{"intermediate_size": 320, "norm": "rmsnorm", "qk_norm": true, "init_std_up": 0.0436, "optimizer": "soap_variant", "learning_rate": 0.00513, "beta2": 0.95, "weight_decay": 0.078, "lr_head": 0.00535, "max_steps": 2438}
Each number is 50 + 12 x the weight over its row's rms, rounded and kept within 0 to 99. Layers, rows and columns count from 0. The size before them is the row's rms in percent of the matrix's.

# gate: layer 13 MLP gate, 320x128, rms 0.155, rows 317-319, columns 0-127
# up: layer 13 MLP up, 320x128, rms 0.147, rows 317-319, columns 0-127
# down: layer 13 MLP down (transposed), 320x128, rms 0.14, rows 317-319, columns 0-127
gate317 100:44 61 59 56 62 35 51 43 50 52 34 47 44 56 55 65 27 43 64 65 44 30 40 62 70 56 53 62 54 72 34 62 56 56 24 43 36 47 33 42 39 55 39 71 55 54 50 58 61 48 44 51 28 57 41 56 40 54 43 28 40 46 34 25 40 51 39 56 45 55 55 46 57 67 34 69 40 43 29 69 68 60 34 38 57 58 59 51 48 41 47 31 54 46 57 46 37 60 40 36 33 53 51 41 61 69 48 49 35 34 27 26 31 59 53 50 40 62 52 50 40 55 29 37 42 57 41 21
up317 090:61 25 57 50 42 52 66 51 52 40 77 53 52 35 32 56 53 38 53 51 37 45 42 39 34 66 51 42 59 49 54 49 47 37 53 57 57 57 55 67 72 47 62 63 46 77 28 59 61 51 56 66 46 86 51 35 64 30 37 47 68 56 38 39 66 48 64 56 62 76 47 53 46 33 64 39 59 41 60 59 48 45 55 49 39 47 55 56 29 54 51 69 30 50 52 51 30 55 29 53 46 45 50 58 55 58 44 51 69 51 64 58 62 43 57 44 19 50 46 75 40 52 62 28 56 49 41 71
down317 094:49 46 68 56 74 46 49 76 45 37 20 51 61 55 58 30 54 55 41 58 52 56 60 55 71 50 84 53 43 40 44 41 47 30 48 34 74 41 40 57 58 28 42 66 62 48 63 54 53 68 40 60 34 53 59 58 77 44 45 33 43 73 41 45 39 55 38 64 50 45 50 39 56 55 19 58 44 54 31 47 51 44 57 46 64 50 65 59 35 40 49 43 76 49 48 37 47 49 46 55 23 49 50 52 40 21 45 53 53 44 50 52 50 48 54 55 40 57 54 60 45 41 37 29 57 41 34 33
gate318 097:44 48 35 54 54 48 44 49 58 52 36 59 59 43 48 30 76 54 49 46 58 73 51 52 47 55 59 43 42 71 28 52 55 55 49 69 58 47 62 54 50 38 46 57 41 45 50 44 36 53 56 30 42 55 56 61 61 57 45 49 50 44 47 41 39 49 39 56 56 30 64 65 35 44 52 63 45 25 43 36 40 70 70 56 31 48 65 56 40 59 58 47 79 44 55 60 69 52 56 83 39 58 51 53 63 55 65 30 68 51 51 39 42 79 26 42 71 49 60 75 32 57 59 51 57 77 33 45
up318 095:45 50 49 47 24 65 24 42 47 59 37 51 52 16 52 48 61 26 51 35 36 42 48 48 34 16 49 57 72 50 32 33 47 55 50 75 24 51 64 51 54 65 65 33 50 56 60 48 47 66 55 53 34 59 43 35 44 63 49 66 51 52 51 67 50 54 53 25 34 46 38 65 46 52 45 45 47 69 42 55 63 74 55 46 74 42 53 39 49 54 57 35 55 60 51 50 44 58 35 37 41 45 50 54 56 49 56 54 54 52 61 39 51 59 78 44 45 31 51 56 52 29 55 39 74 46 45 35
down318 092:38 54 45 45 36 38 69 55 40 47 58 78 37 68 68 33 47 54 42 65 48 66 56 68 74 49 41 52 63 41 55 56 59 53 33 54 46 62 44 45 50 73 57 78 36 54 61 37 49 25 21 38 37 67 41 53 52 45 61 54 42 72 37 64 48 46 65 39 52 46 48 26 45 65 20 44 56 39 35 47 52 44 56 52 43 59 47 68 55 55 43 44 61 63 36 67 43 59 71 51 56 39 58 48 49 32 70 53 35 57 59 50 62 42 61 47 69 47 56 44 37 57 69 48 57 40 46 29
gate319 093:42 59 47 57 55 63 45 43 42 27 51 52 46 49 60 78 62 62 29 42 74 57 47 34 32 28 70 55 36 64 70 55 51 66 29 35 46 42 47 46 36 39 51 39 46 43 37 65 44 65 53 56 47 74 43 59 41 31 58 38 56 60 27 43 41 51 75 27 52 48 67 46 61 30 50 71 56 68 38 65 42 67 60 55 60 56 39 40 43 40 44 38 50 33 42 51 69 52 62 26 38 34 49 38 29 54 49 38 44 51 42 54 34 45 58 36 42 47 46 51 42 67 54 59 45 37 50 48
up319 097:50 40 45 58 59 39 14 39 41 55 55 59 62 68 42 60 44 68 33 53 61 42 54 57 55 49 35 41 67 37 51 45 55 11 63 54 68 33 46 32 54 49 57 58 49 78 54 50 27 60 60 34 52 62 55 53 58 33 31 31 74 47 37 53 30 39 60 37 52 48 38 42 46 36 46 61 37 36 55 48 44 47 52 28 45 32 58 38 52 47 36 53 49 57 77 60 39 46 44 33 50 41 36 48 28 46 38 36 41 53 50 46 42 40 43 57 59 45 40 52 68 50 60 51 47 70 67 64
down319 105:48 41 56 68 43 55 40 61 55 63 27 64 69 45 35 66 75 45 37 37 54 51 50 56 38 44 88 55 41 55 43 67 34 65 37 60 44 38 52 73 51 67 33 50 29 28 53 35 40 52 38 80 60 48 42 29 53 65 51 73 40 59 39 44 40 30 41 38 51 34 62 44 54 52 64 48 48 46 43 48 65 40 68 60 47 56 40 34 42 58 28 60 59 19 46 59 54 57 43 35 36 49 49 65 46 54 55 67 42 43 54 49 41 52 44 61 41 59 44 42 65 52 51 54 46 64 51 47